python train.py --norm_place="pre" --tie_word_embeddings=false --init_std_up=0.0202 --optimizer="cautious_adamw" --lr_head=0.00816
Each number is 128 + 32 x the weight over its row's rms, rounded and kept within 0 to 255. Layers, rows and columns count from 0. The size above them is the row's rms in percent of the matrix's.

# layer 4 attention output (transposed), 256x256, rms 0.0413, rows 228-241, columns 0-255
size [ 91  84  90  92  89  81  97  84  88  89  88  75  83  79]
[[149 109 129 155 141 119 114 144  98 103 131  98 131  91 181 129 173 153  46 110 136 107 132 120 105 118 157  95 141 148  67 147 158 100 135 155 123  78 155 247 104 161 193 189 132 114 123 141 145 156  58 119 178 162 154 139 101 113 109 167 177 109 170 108 133 128 114 142  81 121 165  86 163 126 137 126 156 133 145 113 110 137 109 168 201 185 162 121 144 162 137 151 160 133  87 109 170 171 124 125 113 173 168 172 142 101 124 102 200 118 130 161 123 198 120 160 139  65 112 183 135 107  84 121 133 128 134 132 149 130 138  88 127  72 106 141  83 148 118 110  94 112 130 142  73 128 155 121  87  91 108 146 112 146 114 151  81 123 136 119  99 146 143 132  55 124 117 116 130  46 118 129 163 200  91  91 118 109 111 123 157 160 163 109 188 118 125 177 145  88 105 170 143 121 171  81 130 120 138  80 161 125 183 150 131 164 136 104  91 114 120  55 181 131 141 114 156 137 116  80 134 148 104 176 128 151 176 142 160  83 103 139 119 143 137  45 134 144 151 178 115 218 146 125 181  81  97 168 154 152 134 191 121 143 129 141]
 [141 219  72 154 109 165 171 147 136 113 114  87  98 152 106 113  76 106 121 117 103 107 118  97 106 147 123 115 110 180 108 166 138 112 185 166  42 114 135 144 153 120  84 139  83 134 180 151 143 122 118 135 126 171 170  61 140 171 146  53  92 135 129 127 164 125 135 134 199 114 136 125 112  87  98 162  82 158 121 104  98 163 112 122 216 104 152  85 117  99 123 140 137 151 146 127  97 137 149 139 128 125 167 114 105  89 147 143 126 163 136  53 128 103 146 178 107 152 120  99 140 126 127 138 136 128 129 134  90 157 110 162 119 168 166 118 136 177 100 116 206  63 129 140 108 121 136 129 124 128 119  70 156 158 103 149  92 125  94  85 167 167 100  88 146 102 128 125 102 121 124  80 144 128 115 102 162 144 159  82 118 182 123  46 119 143 112 116 108  95 161 133 170 114  38 106 132 150 127 101 159 167 129 105 140 160  85  86 179 195 123  54 176 213 175 140  85 165 147 179 165  16 104 133 119 139  65 121 167 149 141 120 143  99 140 127 132 119  87 107 107 152 110  80 126  98 132 137 121  94 112 167 139 143 116 135]
 [155 103  90 132  93 145 111  78 126 128 165 155 167 123 122 107 106 161 139  89 148 136 118 152 125 184  67 115 127 115 189 183  97 130 110 100 123  96  80  43 138 151 110 141 111 110 142 110  94  52  90 132 139 147 126 115 150 180 148  90  94 107 125 124 144 140 201 121 173 197 125 116 159 121 134 166 149 182  93 135 118 144 177 151  64  80 163 127 101 112 122  87 152  91 155 140 103 141 126 132 153  94 200  58  87 107  95 102 120 172 146 113  98  72 190 138  74 118 155  72 104 144 131  97 145 137 174 154 148 154 129 134 112 146 127 145 132 118  71 120 157 116 142 125 124  97 123 105 135 146 131 100 112 142 119 130 129 121  68 148 203  92 127 128 183 171 135 136 144 150 160 170  51 103 166 173 164 184 133 123 112 136 127  68 163 176 131 170 125 110 129 158 139 117 158 167 116 130  45 146 123 104 109 113  92  87 180 118 176 128 167 115 175 181 117 143 118 120 117 170 151 107 157 149 148  68 107  95 129 150 142  92 132  93  69 125  99 114  78  58  80 116  93 116 110 132 179 130  98  74  77  89 181 186 133 126]
 [120 161 115  89 162 160 168 151 117 111 143 167 120 188  83 189 133  94 166 105 108 160 140 146 141 109 130 206 106  97 120 154 128 137 149  82 125 117 127 140 127 162  87 130 124 145 118 165 116 164 174  68  73 136 162 171 139 129 140  86 168 165  89 148 125 146 116  83 198 108  85 122 149 106 159 136  88 178 170 135  94 142 104 114  92  89 116  80 115 143 118 111 171 164 187 113  79 136 179 144 137 114 199  57 133 125 166 111  82 106 141 126 133 122  92 186 142 162 149  62 140 130 127  84 125 170 172 100 175 147 174 228 165 121 110 134 142 144 117 117 202 118 142 104  88 108 150 126 155 113  97  86 119 159 104 110 111 161 152 112 158 159 110  77 122 185 128 138 114 129 119 106  77 118  71 147  92 143 105 136 121 148  63  94 121 185 173 101 138 185 140 108 150 136  68 121 179  82 140 171  98 144 125  99  52 118 126 179 113 144 115 133 122 186 115 165  89 105 130 117 111  69 107  69 114  98  91  86 107 146 137  97 216 104 136 153 147 121 135 124 117  83 175 119 107 180 120 154 140 116 122  92 140 162 159 149]
 [ 75 170 220 132 109 123 142 132 128 163 144 157 133 139 144 120 107  99 202 116  87 155 135 117  94  80 163 177 132 118 139 133 183 139  63 134 178 185  85  94 115 139 151 106  86 144  99 150  66  72 111 131 191 112 119 157 141 157 172 163 100 150 118 130  93  88 113  90 116 164 123 117  78 116 162 134 111  94 103 189 134  80  80 128 126 100  48  93 134 119 158  74 110 156 123 152 109 119 125 116 181 150  61  66 145 137 148 188 104  89  87  79  88 107 102 100  56 154 175  57 114 137 146  94 147 113 114 117  95 104 140 143 137 158  80 113 194 102 199 153 159 126 128 163 151 156  96 115 129 134 163  90 112 137 105 135 129  99 160 187 107  79 126 172 124 108 145  81 121 143 157 101  36  73 155  98 117  96 127 114 106 111 147 141 104 106 128 107 112 140 121 117 110 134 120 155  84 158 100 123 110  89 183 128 186  95 121 195 123 119 119 141 114 138 147 128 115 145 136 129 106 116 120 212 158 116 138 151 114 191 176  83 133 163 124 127 117 133 132  96  95 139 157 151 127 114 137 110 149 112 158  46 156  79  97 115]
 [ 78 133 123 138 132 146 123 151  92 143 184 106 160 175 113 101  97 116 153 139 126 125 112 116 147 109 142 211 125 125 123 137 108 145  97 145 100 156 116  95 175 135 123 163  82  92  66 168 111  37 147 149  59 114 121  73 106 151 187 135 123 152 128 112 128  72 122 171  99 165 137 147 113  99  94 154 101 141  80  98 145  99 124 121 159 143  97  94 117 154 148  59 110 157 124 101  94 136 142 151 141 115  74 104 152 120 116 159 156 104  92 121  97  99 108 120  82 164 125  85 135  83  84 127  77 113 170 143  68 124 107 110 116 191 150  74 213 166 148 163 211 112 157 152 146 141  88 120 124 161 163  84 149 110 140 123 185 139 140 143 132 169 129 172  95 124 138  68 115 107 149 113  65  35  99  96 130 121 181  75  73 150 147 102 153 117 152  96  88 113 123 114 118 147  50 137 159 105 120 187 111 139 148 127 162 137 148 108 157 108 181 113 108 148 145 132 151 111  82 123  79  80 122 130 106 142  57 168  74 199 125 151 131 141 115 156 148  79 139 113 117 148 177 136 172  91  77  99 125 134 118  81 180  96 146 160]
 [121 104 173 159 127  98 131 102 125 174 121 190 138 126 109 103 142 147 198 128 100 158 136 169 155  99 136 154 119 187 107 101  83  79  99 160 132 155 156  90 126 101 159 104 118 112 112 167 109  82 134 176 114 159 185 180 129 116 147 151 153 138 151  97 110 111 134  74 118 155  83 102 168 128 152 114 161  87 145 185 160  69  92 108  97 167  78 136 141 166 187  99  96 146 144 142 142  62 132 152 129  95  57  72 189 162 155  95  70 127 139 145 174 101 108 115 119 143 145  99 132  67 132 169 130 165  68 119 141 154 100 167 154 134  59 131 179 115 186 128 161 164 112 117 134 171 120 118 173  55 147 146 181 121 183 107 124  82 136 181 122 154 141 120  55 115 112 167 114 158 105 146  57 141 172 134  67 100 173 122 168 142 131 132  83 124 158  84 140 151  97 117  92 139 148 132 105 157  76 156 127 101 116 155 123 122  94 155 109 125  57 120 105 121 160 119 136 120 135 135 108 173 109  54 112 179 121  77 115 134 131 139 121 183 111 102 140 182 131 124 105 128 184 201 146 192 133 114  93 134 137 132 148  69 125 157]
 [179 140 131 173 105 107  90  69 115 132 127 178  51 143  78 177 125 133 157 125 100 100 127 159  98 130 142 122 126 102 144  94 133 139 142 135 128 103 139 131 152 152 138  87 108 135 123 172 133  94 129 122 109 200 149  94 108 161 126 149 152 185 115 148  98 100 120  85  98 184 117 165 118 142  97 100  73 137 148 159 126 132 104 137  49 106 221 104 120 138 164 146  94 108  93 169 171 133 138  86 168 111 126  87 123 132 137 129  58  99 122 128 111  87 150 169 180 158  88 134 120 127  94 139 115 145  98 159 140 157 128 140 192 126  99  69 155 140 128 100 134 142 122  99 122  86 159 129 159 150 123 160 157  74 109  62 104 108 131 127 158 165 162  98 158 147 185 188 125 126 157 113 158 108 153 207 123 183  97 149 122  52 153 138 109 177 191 104 117  96 169 188 134 140 126  82 173 128  94 134 170 128 118 159  94 111 158 137 149 187 160 106 147 126 112 149 135 112 119 102 159 141 130 255 126  76 146 106  65 162 130 137 190  92 115 133 125  98 145 137 184 123 175 122  92 175 130 156 135 162  95 193 134 166  90 122]
 [150 182  91 107 151 144 159 132 162 117 128  86 144 187 104 109  82 102 170 132  93 117 122 121 146 114  72 148 157 129  66 140  69 167 162 148  65 159 109  87 172 141  57 113 134 162 151 121 125 117 154 157  71  84 165 112 175 112 145  61  64  94  90  92 166 136 121 151 194 106 102 103 117 136 153 153 110 106 187 119 131 116 128 141 168 137 111 115 150 111 101 167 155 163 188  92  63 149 167 129  96 108  96 168 116  86 127 109 110 136 126 137 152 139 111 140 125 141 180  98 140 178 176 144 135 131 143 108 108 115 124 162 106 195  97 100 181  94 157  99 141 110 151 125 132 136 137 137 124 109 121  93 144 134 123 150 138 172 143 118 103 116  76 119 155 109 130  95  94 127  63  75 127 126 117 109 137 106 195 124  92 189 109 120 114 107 126  75  69 143 133  82 167  94  55 147 154 126 170 149 102 177 111  67 133 132  64 109 149 129 110  89 100 163 157 150 112  95 140 171 110  63 100   0  92 128  54 152 114 143 136 115 143 143 130 101 146 143  73 103 124  93  80 115 124  99 168  78 114  99 142  90 126  88 116 140]
 [162 170  90 110 143 169  79 142 158  98 126  69 127 124 108 140 142 169  94 105 148 120 143 151 127  94 177  84 116 132 146 153  93  61 161 108  58  98 121 146 130 201 113 192 100 126 148  98 131 196  99 130  81 200 140 181 117 184  93  79 140 129 146 117 107 183 118 102 145 100 142  67 202  70 130 168 141 151  93  94  89 154 163 142 141 121 202 121 112 182 118 135 112 105 147 119 179 127 128 114 152 148 199 115 123 103 118 130 130  63 180 155 144 126 145 189 147 133  96 123 109 143 119  99 164  89 148 111  98 162 152 188 103 125 136 163 136 142  56  87 135 114  98 135 141  83 162 122 144 128 116 134 130 209  95 125 111 148 148  71 143 178 125  99 125 166 115 127 119  92 156 119  97 208 143 151 128 112 130 140 146 142 114  84 151 150 144 135 134 129 152 155 141 125 129 117 135 130  97 107 105 124 144 143 129 155 156  86 150 146 119 138 155 213 145 151 134 159 139  98 118  45  95 191 109  83 124  68 226 126 110 105 127 114 112 140 112 149  78 185 118 139 125 100 136 112 123 141 130 132 110 178  62 196 145 171]
 [147 121 142 166 123 151 100 131 141  93 122 127 126  71 177 130 161 155 104 104 135 133 118 132 134 125 223  99 152 195 157 127 125  84 139 167  99  95 123  42  95 141 184 199 103  96 174  95 145 119 136 162  98 200 108 127 112 150  97 138 101 126 130 158 162 150 155 181 132 117 171 109 119 127 167 158 118  92  50  76 111 107 108 162 173 143 138 148 142 168 119 127 136 100  89 114 176 143 114 139 127 131 151 106 126 130 138 130 179  28 106  80 164 170 168 122 112 163 109 167 139 147 108  91 130  75 123 128  93 102 144  71  98  91 114 185 112 132  59 144 143 120  98 161 106 118  93 151 152 114 138 164  59 167 106 132 130 149 130 102 104 119 111 111 132 159 139 110 131 110 111 100 128 179 194  89 139 102 121 109 175 134 169 130 161  73 112 130 132 128 131 131  93 118 141 132 150 203 147  81 108 135 116 120 179 212 137 124 140 125 142 207 173 117 118 118 151 169 126 120 105 129 136 158  75 121 108 116 182 116 113 139  57 123 161 117 165 132 134 153 108 173 114  93 146   4 106 156 127  98 133 118  71 128 179 176]
 [100 118 181 126 118 162 133 154 103 147  95 164 108 117 163 110 103 115 155 161 131 142 158 115 112  86 180 136 152 131 114 154 184 167 111 139 155 111 115 215 101 166 109 148 138  91 115 104 108 140  95  60 153 118 164 176 144 142 142 157 190 151 121 130 105 159 115  64 145  78 111  78 179 130 126  64 172  92 167 198 116 132 119  97 152 134 122 169  61  88 153 183 134 146 129 115 145  90  73 125 147 171 131 111 159 134 160 217  45 145 165 113 131 110  56 130 152  89 136 113  93 174 129 129 154 149 135 142 130 147  94 145 157 116  66 144 149  66 115 162 113 104 123 187 116 194 174 154 104 142 103 103 146 109  76 162  70 113 111 147 111 137 139 131 134 147 141 109 111 123  92 121 107 217 115 143 111  91 142 104  79 136 105 130 140 120 129 143 146 151 117 137 140 127 143 171 105 181 107 131 130 122 128 163 117 113 148 161 168 141 110 129  93 137 144 100 107 127 109 106 122 148 118 255 133 143 188 125 163 158 143 127 137 103  90  99  96 175 113 132  53 162 154 126  84 155 187 145  94 172  94  85 117  79 107 148]
 [129 128 149 142 112 104 127  61 183 141  86 123 155 108 187 133  94 161 154 213  89  79 114 165 138 106 103 121 131 166 161  74 117 121 102 106 211  98 127 130 106  81 150 133 170 172 145  95 125 125  89 149 157 104  60  93  84 160 128 157 132 133  85 136 142 123  87 178 162 112 106 130 159 170  79  51 182  61 111 177 151 116 122 123  96 157  90 194 115 118 103 136  94 133 122 173 136 135 119  89 106 134  86 164 117 135 116 170 153 194 191 114 125 134 155 150 131  97 123 132 142 117 101 149 161 147 118 174 182 140 105 126 113  82 147 166 138  41 125 126  62 117 109 126 158 132 151 128 115 138 121 128 147 107 174 154 131  92  99 170 130 142 191 123 107 112 142 103 153 135 143 131 159 156 163 131  81 147 179 157 151 171 130 143 142  72 157 139 126  84 123 164 114 107 133 105 100 117 117 130 161 125 117 168  93 154 141 133 156 189 131 101  87  66 151 106 160 138  99  91 128 191 134 251 111 183 139 129 131  96 110 105  93 178 101 128 117 134 158  96 127 151  82 186 120 180 174 110 134 166 119  86 161  71 142  99]
 [137 124 107 194  92 160 139 158 125 131 158 107 106 127 169  90 118 113 106  86 137 111 126 136 157 181 143 138 115 155 130 173 141 109 123 210  68 110 135 134 177 172  86 188 103  76 137 127 143  46 117 145  90 184 138  75 144 159 151 130  77 157 117 111 169 110 173 160 143 146 188 117 125 102  98 175 108 185 102  95 112 133 156 133 178 194 139  78 135 130 133 105 143 116 129  85  89 181 119  81 148 186 146 127 140 120 138 126 175  70 128 124 111 125 152 164 105 158 106 143 192 105 135 118 117  87 169 157  75 126 135  87 115 135 184 114 182 157  70 130 181 117 170 146 185 119 150 158 122 150 137 152 111 153 152 121 118 171 158  92 155 158 114 108 115 110 118 101  90 106 116 109 144 119 159  84 163  93 121  44 108 130 155  77 198 125 107 179 124 143 171  97 112 136  81 161 127 119 112 159 147 150 100 139 189 163 114 109 154  91 183 157 142 144 107 121 147 145  96 130 134  62  98 117  84 122  97  96 172 158 111 129  84  76 186 116 161 123 155 145  90 146 146 105 139  26  92 192 141 107 149 114 164 126 164  95]]
# layer 4 attention value, 256x256, rms 0.0437, rows 229-241, columns 0-255
size [ 81  90  90  84  78  94  81  86  89  86  72  80  76]
[[148 155  80  82 113 132 165 195 184 152 121 100 131 170 147  81  99  79 144 161 116 169 125 166 159 119 117 145  49 124 109 109 122 117 105 109  84 134 152 120 147 145  99 169 115 204 137 102 143 140 143 137 138 159 104 109 150 184 152 111 146 154 127 134 117 146 136 148 118 119 122 129 172 123 155  97  94 215 160 111 129 102  94 175 141  93 100 135 158  75 100 182 133 117 108  94 107  85 108  69 141 121 136 113  98  85 124 142 141 114 144 162 116 130 150 136 152 174 120  60 116 121 155 150 166 135 224 144 106 170 119 176 114 138 146 145 141 105 144 154 161 132 111 147 172 123 137 109 140 183  86 100 126 170 106 167 101  78  93 154 147 163 136 163  99 128 128 142 198 112  96 147 139  92  78 123 149 184 168  58 183 147  95 168 108 110  62  81 165 132 219 129 102 115  75 142 104 110 112 114  77 150 120 104 145 107  73 173 143  60 123 125 119 144 133 141 124 137 116 191 128 119 112  81 130 140  87 143 158 119 146 176  81 141 153 143  35 155 128 160  80 147 191 125 133 144 128 157 147 171 115 120 107  54  52 113]
 [122 159 121 155 137  81 145  87 130 138 153 139 192 168 131  95 109 134 139 124  80 199  62 154 127 140 120 131 124  83 136 127  96  93 154 105 137 130 130 111 165 121  84 156  96  59 140 148 134 100 110  82 129 168 146 131 116 124 110  94 102 106 140 178 110 130  98 118 107 133 139 158 161 150 169 160 139  99 124 122  90 135 148  99  74 103 103 106 183 142 122 167 217 137 116 155  73 138  68 104 142 144 217 105  82 116 156 168 115 137 133 115 124  72 167 117 131  89 120  57  94  90  95 120 149 139 169 123 167 180 129  70  82 106 161 150 122  94 106 108 180 147 151 169  92 140 220  72  77 129 126 116 116 132 152 145 141  75 154 122  94  40  91 169 129 149 164  99 144 135 121 160 130 121 105 118 153  68 162  82 160 139 103 119 113 124  98 103 142 124 177 105 131 128 137 106  45 129 119 159  55 132 118  92 108 125 158 143 165 151 139 122 135 137  88 108 115 148  82 171  92  92 150 114 197 101 162  75 123 165  74  76 156  90 126  94  78 102 125 147  82  68 117 143 141  84 161 146  77 131 129 152 109 188 147 155]
 [ 94 149 127 107 149 117 139 127 139  95 148 113 102 236 117 111 196 148 137 103  88 145 139  98 121 120 123 139 127 134 169 121 112  76 125  74 145 172 163 137 104 124 121 129 113 149 149 168  99 211 126  96  89  65  82 130 154  36 134  83 141 166 108 195 123 152 128 109 113  86 122  96 135 106 113  56 104 127 157 112  79 120 140 181 124 137 125  80  76  85 168 154 153 101 173  65 112 130  96  88 105 167 104 109  47 115 104 148 148  53 175 141 107 108 107 131 135 117 158  60 168 184 155 143 154 154 194 107 147  98 125 194 105 126 137 159  83 199 117 134 161 106 128 127 129 139 116  97 134 125 141 100 146 173 147 161 147  96 160 126 137 135  98 213 124  89 142  92 150 137 136 129 152 150  75 170 115  89 116 118 134 117  57 115 103 163 142  91 186 130 190 109 214 149 109 154 132  95 146 120 103 193 130  76 115 147 107 133 156 143 120 143 104 137 100 164 115 184  70  92 127 136  94 124 137 159 163 161 111 161 135 166 166 154 146 132 114 104 119 170 166 143 106 115 114  96 137 128 147 143 174 103  96 100 130 105]
 [145 195 154 147 103 100 111 126 152 150 160 122  91 147 122 139  71 107 165  76 159 124 201 136 118 130 176 119 144 140 162 163 145 164 136 104 140  98 188  94 172 117 146  78 144 132  82 163  96  89 105 128 121 138 126 120 147 123 193 165  81 132 118 137 173 126 170  82 159 182 138 127  69  89 142 109  95  91 136 164  59 101 109 125 169 125 111 135 119 130 142  59 182 109 161 139 130 103 148 137 114 198 106 103 160 144 141 160 122 109 109 118 131  80 148  80  76 171  86 107 153 138  86 109 150 109 123 142 138 139 126 145 106 152 101 153 119  89  91 136 167  97 124 161  89 135 113  61 117 119 177 122 146 153 144 120 113 136 110 175 152 139 135  51 165 131 148 149 141 131 118  72 133 126 163 142 205 137 107  61 135 105 109 124 158 115 199 101 182 134 121  61 114 136 134 100 109 149  84 131 125 116 116 130 121 128 179 131 161 150 151 107  96  49 175  78 154  96 184 164 133  93 129 188 127 130 189 120 143 183 101 152 121 133 121 144 126 100 123  40 117 151 187 116  94  44 120  73 101 100  97 116 158  88 131  40]
 [109 135 142 108 108 139 168 118 103 133 165 135 111 183 161  88  70 109 166  74  94  89 172 125 107 121 135 137 125 157 163 128 172 118  76 114 126 133 135 169 209  88 111 161  92 104  98 169 164  81  88 124 107 122 111  89 165 132 189 168 137 157 126 116 182 135 138 131 158 140 129 130  94  98 140 111  85 157 116  99  95 131 136 143 168  73 135  93 135 134  84 119 201 106 118  81 108 119 156  84 146 169 151 160 103 131 113 143  85  83 108  78 135  98 112 151 108 114 106  85 114 176 111 109 103 128 156 124 128 119 126  94 133 126 137  41 110 148  96 149 141 121 161 151  59  94 164  94 158 101 116  98 121 104 122 152 163 121  75 140 146 182 180 142 115  74 114  86 148 122  91  89 160  83 126 113 193 114 118  51  91 129  96  81 125 103 154  73  98  92  72  88 119 146 130 159 162 120 104 168 133 152 122 189 139 145 144 112 114  38 131  83 101 105 139 110 130 109 171 160 149 122 134 166  92 101  90 162 119 163  83 176 106 101 185 154 144 189 113 125 186 173 171 128  64  52  78 119 113 149 143 112 149  69 144  79]
 [117 146 147 157 134 119 138  59 143 118 156 151 169 164 167 116 146 145 131  86 126 122  76 111 102 121 142  99 162 199 140 178 117 136 124 123 120  87 142 131 148 110 146  77 103 113 146 139 109  46  96 159  42 121 145 141 124 108 173 156 151 141 112 144 208  77 133 129 168 109 151 119  83 125 144  61 122  93 140 129 132  32 113 109 131 141 136  58 101  28 160 104 113 125  77  89 177 123 205 184 126 180  82 128 153 130 156 148 142 131 167  92 180 120 116  57 120  87 127 102 208 160 128 135  87 158 123 105 131 134  93 153 126 166  42 137 131 159 111 138 188 115 109 102 138  81 160  99 119  83 225 117 142 137 148  86 166 139 120 151 121 159 153 118 145 100 130  97  98 190 201 100  98 129 138 123 159 136 152 154 138 140 122  93 140  94 129 153 124 134 101  59 109 147 142 104  93 125  89 152 139 113  78 108  94 126 131 123 145 146 142 123 117 165 165 142 160 142 147 134 103 176 106 133 158 121  75 111 111 180  79 148 182 170 166 145  99 136 133  81 170 161 166 114 141 127 110  86 116 102 130 131 149 164 131 136]
 [119 152 136  59 134  90 178  67 135  97 120 195  51 181  90 137 145  89 161  96 105 149  64 119 126 127 165 124 119 164 174 123 106 139 106 127 127 114 120 132 196 118 125  91 162  74 138 137 130  97 127  88 206 137 109  93 130  63 125  68 155 172 109 133 138 159 100 131 130  96 119 141  94 150  70  95 121  96 152 106 145 110  79 127 118  78 134 105 108 125 141 138  79 170 146 143 125 127 144 119 122  92  93 101  55 137 129 182 131  97 113  91 154 156 184 148 158  76 138 131 107 129 134 131 108 162 139 149 101  87 139 148 161 163  88 130 185 122 145  87 165 162 116 128  85 106 166 153 114 118 179 174 126 132  82 138 133 118 142 107 128 124 150 123 146  75 188 106 137 164 150 182 135 117 147 193 138 186 109 208 153 116 162 122 130 169 162 143 129 141 198 207 175 141 107  73 136 100 181 127  92 127 130  73 109 143 120 116 127 160 158 135 151 112  75 164 154 142 139 214 112  99 112 132 145  50 122 112  99 136 144  84 161 127 101 134 103 136 125  89 138  73 126  83 127 107 115  97 138 125 106 116 138 214 168 197]
 [109 156 107 123 128 166 178 172 210 138 143 100 123 131 110  88 101  95 192 201  69 121 118 115 117 146  91 119  62  89 144 152 125 123 146 125 124 167 174 124 106 107  77 129 130 186 138  97 137 154 106 119  49 134 122 144 201 225 147 117 130 121  94 110 148 138 122 153 149 111  70 126 122  88 131 116  80 181 187 106 122 155 180 132 151 183 107 147  92 128  84 172 120 130 128 102 145 122 179 125 133 189 143 172 158 127 123 145 118 147 153 135  96  84 110 123  82 159 107  92 148 163 165 155 140 120 112 169 108 133 118 177  55 121 114 136 106 131 141 138 160 133 175 100 174 136 169 118 132 173  60 109 146 149 147 108 167 143 123 196 110 180  99 152 143 164 134 134 179  64 153 115 178 127  96  95 143  89 153 102  73 155  74 157  86  82 119  89 102 140 142 138 143 101 113 200 101 147  89 133 159 183  94 118 144 140 105 133 135  72 145 127 117  84 152  97 142 118 131 124 144 146 102 114 100 139 161 193  73 156 148 171 127 129 148 144  68 121  68 136 106 156 159 110 135 165 163 137 107 158 118  93 128  38  88 107]
 [103 126 103  91 188 135  80 144 100  85 147 124 124 193 122 114 169 145 116 136 166 128 101 123 142  95  85  98 174  93  96 111  87 116 118 135 104 110 110 108 128 171 130 147 114  96  84  87 139 176 157 114  72 192 128 138 110  85  82  82 116 124 105 162 107 116 117 114  74 130 175 128 182  68 188 114 160 107 111  78 157 106 113  80 118  94 163 113 161 110 142 143 110 163 110 161 102 122  81  64 133  98 134 157  69 121 119 114 148 120 157 109 132 139 109 138 129  74 119  69 126 125 142 109 152 165 194  90 104  93 153 133  94 160 190 187 120 127 136 134 136 143  97 147 156  91 160 137 116 115 156  90 168 168  63 107 146 112 188 102 138 114  87 174  73 172  83 142 199 122  90 133 138 127  72 171  77 180 188 125 175  88 140 112  60 163 151 126 161 151 136 148 115 140 134 196 139 131 151 110  76 160 165  83 139 145 109 157 113  82 164 156 102 176 106 160 129 191  98 186  89 115 109  73 129 122 173 146 141 122 155 136 117 145 131 132  84 136 104 197 154  98 143 123 150 167 174 156 139 161 161 167  77  93  96 170]
 [145 157  97  90 133 138  57  98  71 114 110  75 142 121 156 131 132 140  75 129 130  72 123 115 204 161  88 111 183  99 111 142  91 138  94 105  67 124  82  91  89 162 116 192 136 109 122  94 155 132 133 152  51 216 153 126 136 189 155 167  77 127 139  97  98 111  98 134 120 125 196 121 137 142 145 165 177 152 103 107 166 132 136 113 124  98 160 137 138 140 152  91  85  89 156 184 152 129 146 106 126 162 146  88 142 130 132  65 130  70  91 154 105 133 159 152 129 157 124  97  97 129 168  94 136  76 147 105  86  95 155  99 154 113 202 147 132 123 113 127 100 166 170 116 164 179  96 159 120 119 110 111  68 142  81 144 163 147 150 120 143 130 125  83  94 240 129 118 141 144 126 118  82 100 170 105 117 182  94 107 185 115 143  95 139 122 104 127 105  75 114 114  93 101 116 152 175 113 164 154 129 133 138 158 197 118 122 128 110 119 155 132 104 110 170 159 120 127 126 136  60 109 189  76 105 146 111 129 113 101 147 194  80 114 123 136 144 123 148 198 123 118 127 143 114  77 125 115  96 105  87 140  66 103 208 169]
 [ 79 156  64 101 137 127 108 134  96 115 144  96 124 142 126 172 101 155 128 135 145 115 144 170  32 116 158  94 180 145 121 151 153 111  80 145 151  94 160 106 156 129 167  69 156 121 122 149 111 146 138 129 147 145 121 127  82 167 136 194 120 130 130 169 172 141 136  85 115 142 221 125 142 104 133 136  67  70 191 149  62 134  42 152 155 110  92 141 124 182 145 120 103 153 118 126 121 139  92 104 174 154 157  65 146 195 143 167 113 162 126 161 159 159  97 114  93 112  94 114 167 133 184 160 176 114 134 158 117 204 206 118 129 190 101 137 122 112 130 144 132 116  61 138 141 116 110  92  97 135 184  43 168 101  77 147 112 110 101 133 124 122 124 115 150 104 155 117  49 162 120  63 117 180 107 113 125 164 122 147 111 107 114 129 162  79 155 106 170 161  99 165 190 124 121  96 108 176 154  91 113 129 102  93 128 144 147 126 103 149 108 109  90 107 108 124 123 130  97 103 121 154  79 165 135 165 146  82 188 125 136 120 152 153  68 153  94 126 186 112 122 192 174  82 112 156 124 134 100 138 137 132 121 104 113  73]
 [148 138 163 110 101 137 176 126  86 154 196 161 136  85  99 181 152  97 153 131 137 112 146 195 102 122 150  99 127 151  97 104 140 236 100 124 121  97 118 113 126 116 153 102 111 184 169 121 155 118 185 142 130 115 144 143  84 107  91 162 174 103 140 129  94  71 121 123 110 125 191 116  63 169 158 156 146  94 110 164 166  91  76 123 160  88 133 153 113 158 112  62 123 114 104 169 140 128  80 148 173 106 111 135 133 156 133 108 137 204 133 111 111 110 131 150  98  75 157 180 135 140 131 109 192 118 124 121 143 178 136 138 158 109 138 185 210  56 125 169 127 127 141 115 139  93 141  57  98 103 143 134 120  21 146 119 110 147  81 126 153 134 172 115 129  91 118  43 119 155 140 119 144 132 174 101  66 110 139 148  85 157 177 137  85  85 145 129  74 111 124 150  70 148 118  94 120 163 124  65 164 103 173 152 141 133 158 107 144 190 135 104 116 146 120  93 158 108  53 146 131 134 126 189 133 164 132 146 124 129 129 107 133 137 104 138 139  80 111 132  80  95 118 140 191 156 112  75 101 105 140 170 179 149 100 142]
 [137  60  92 102 126 126 144 126 113 152 153 108 115 179 118  98 107 136 124 138  84 112 118 129 161 152 100 158 106 115 119 159 140 137  99 102  96 149 111 114 155 145  72 227  72  81 111 131 193 136  47 167 117 195 142 122 170 186 158 124 121  87 124 128 168 130  98 148 115 119 155 156 127 146 130 125 123 171 134 119 150 141 141 124 145 123 180 102 170 181 113 141 132 134 142 111  59 160 126 120 149 191 160 174 195 110  82 126  77  88 173 136 144 113 182 112 153 119  70  60 110 160 183  91 124 121 168 149 132 110 121 142 133 125 201 100 155 106 121 126 102 133 188 140 144 134 138 105 161 163 109 116 123 133  49 129 130 117 106  87 164 115 156 148  64 172 115 119 133 105  87 124 114  87  60  86 157 158 166 119 132 144 100 139 137 150  75 119  81 112  99 145 113  91 114 120 100  56 130 152  76 135 172 184 161 112 122 160 135  28 171 141 129 104 143 155 108 113 118  99 135  65  92 117  95 134  67  89 122 130 151 126 105  65 177 145 119 188 109 201 150 113 162 126 106  85  83 151 154 116  93 104 131 140 135 159]]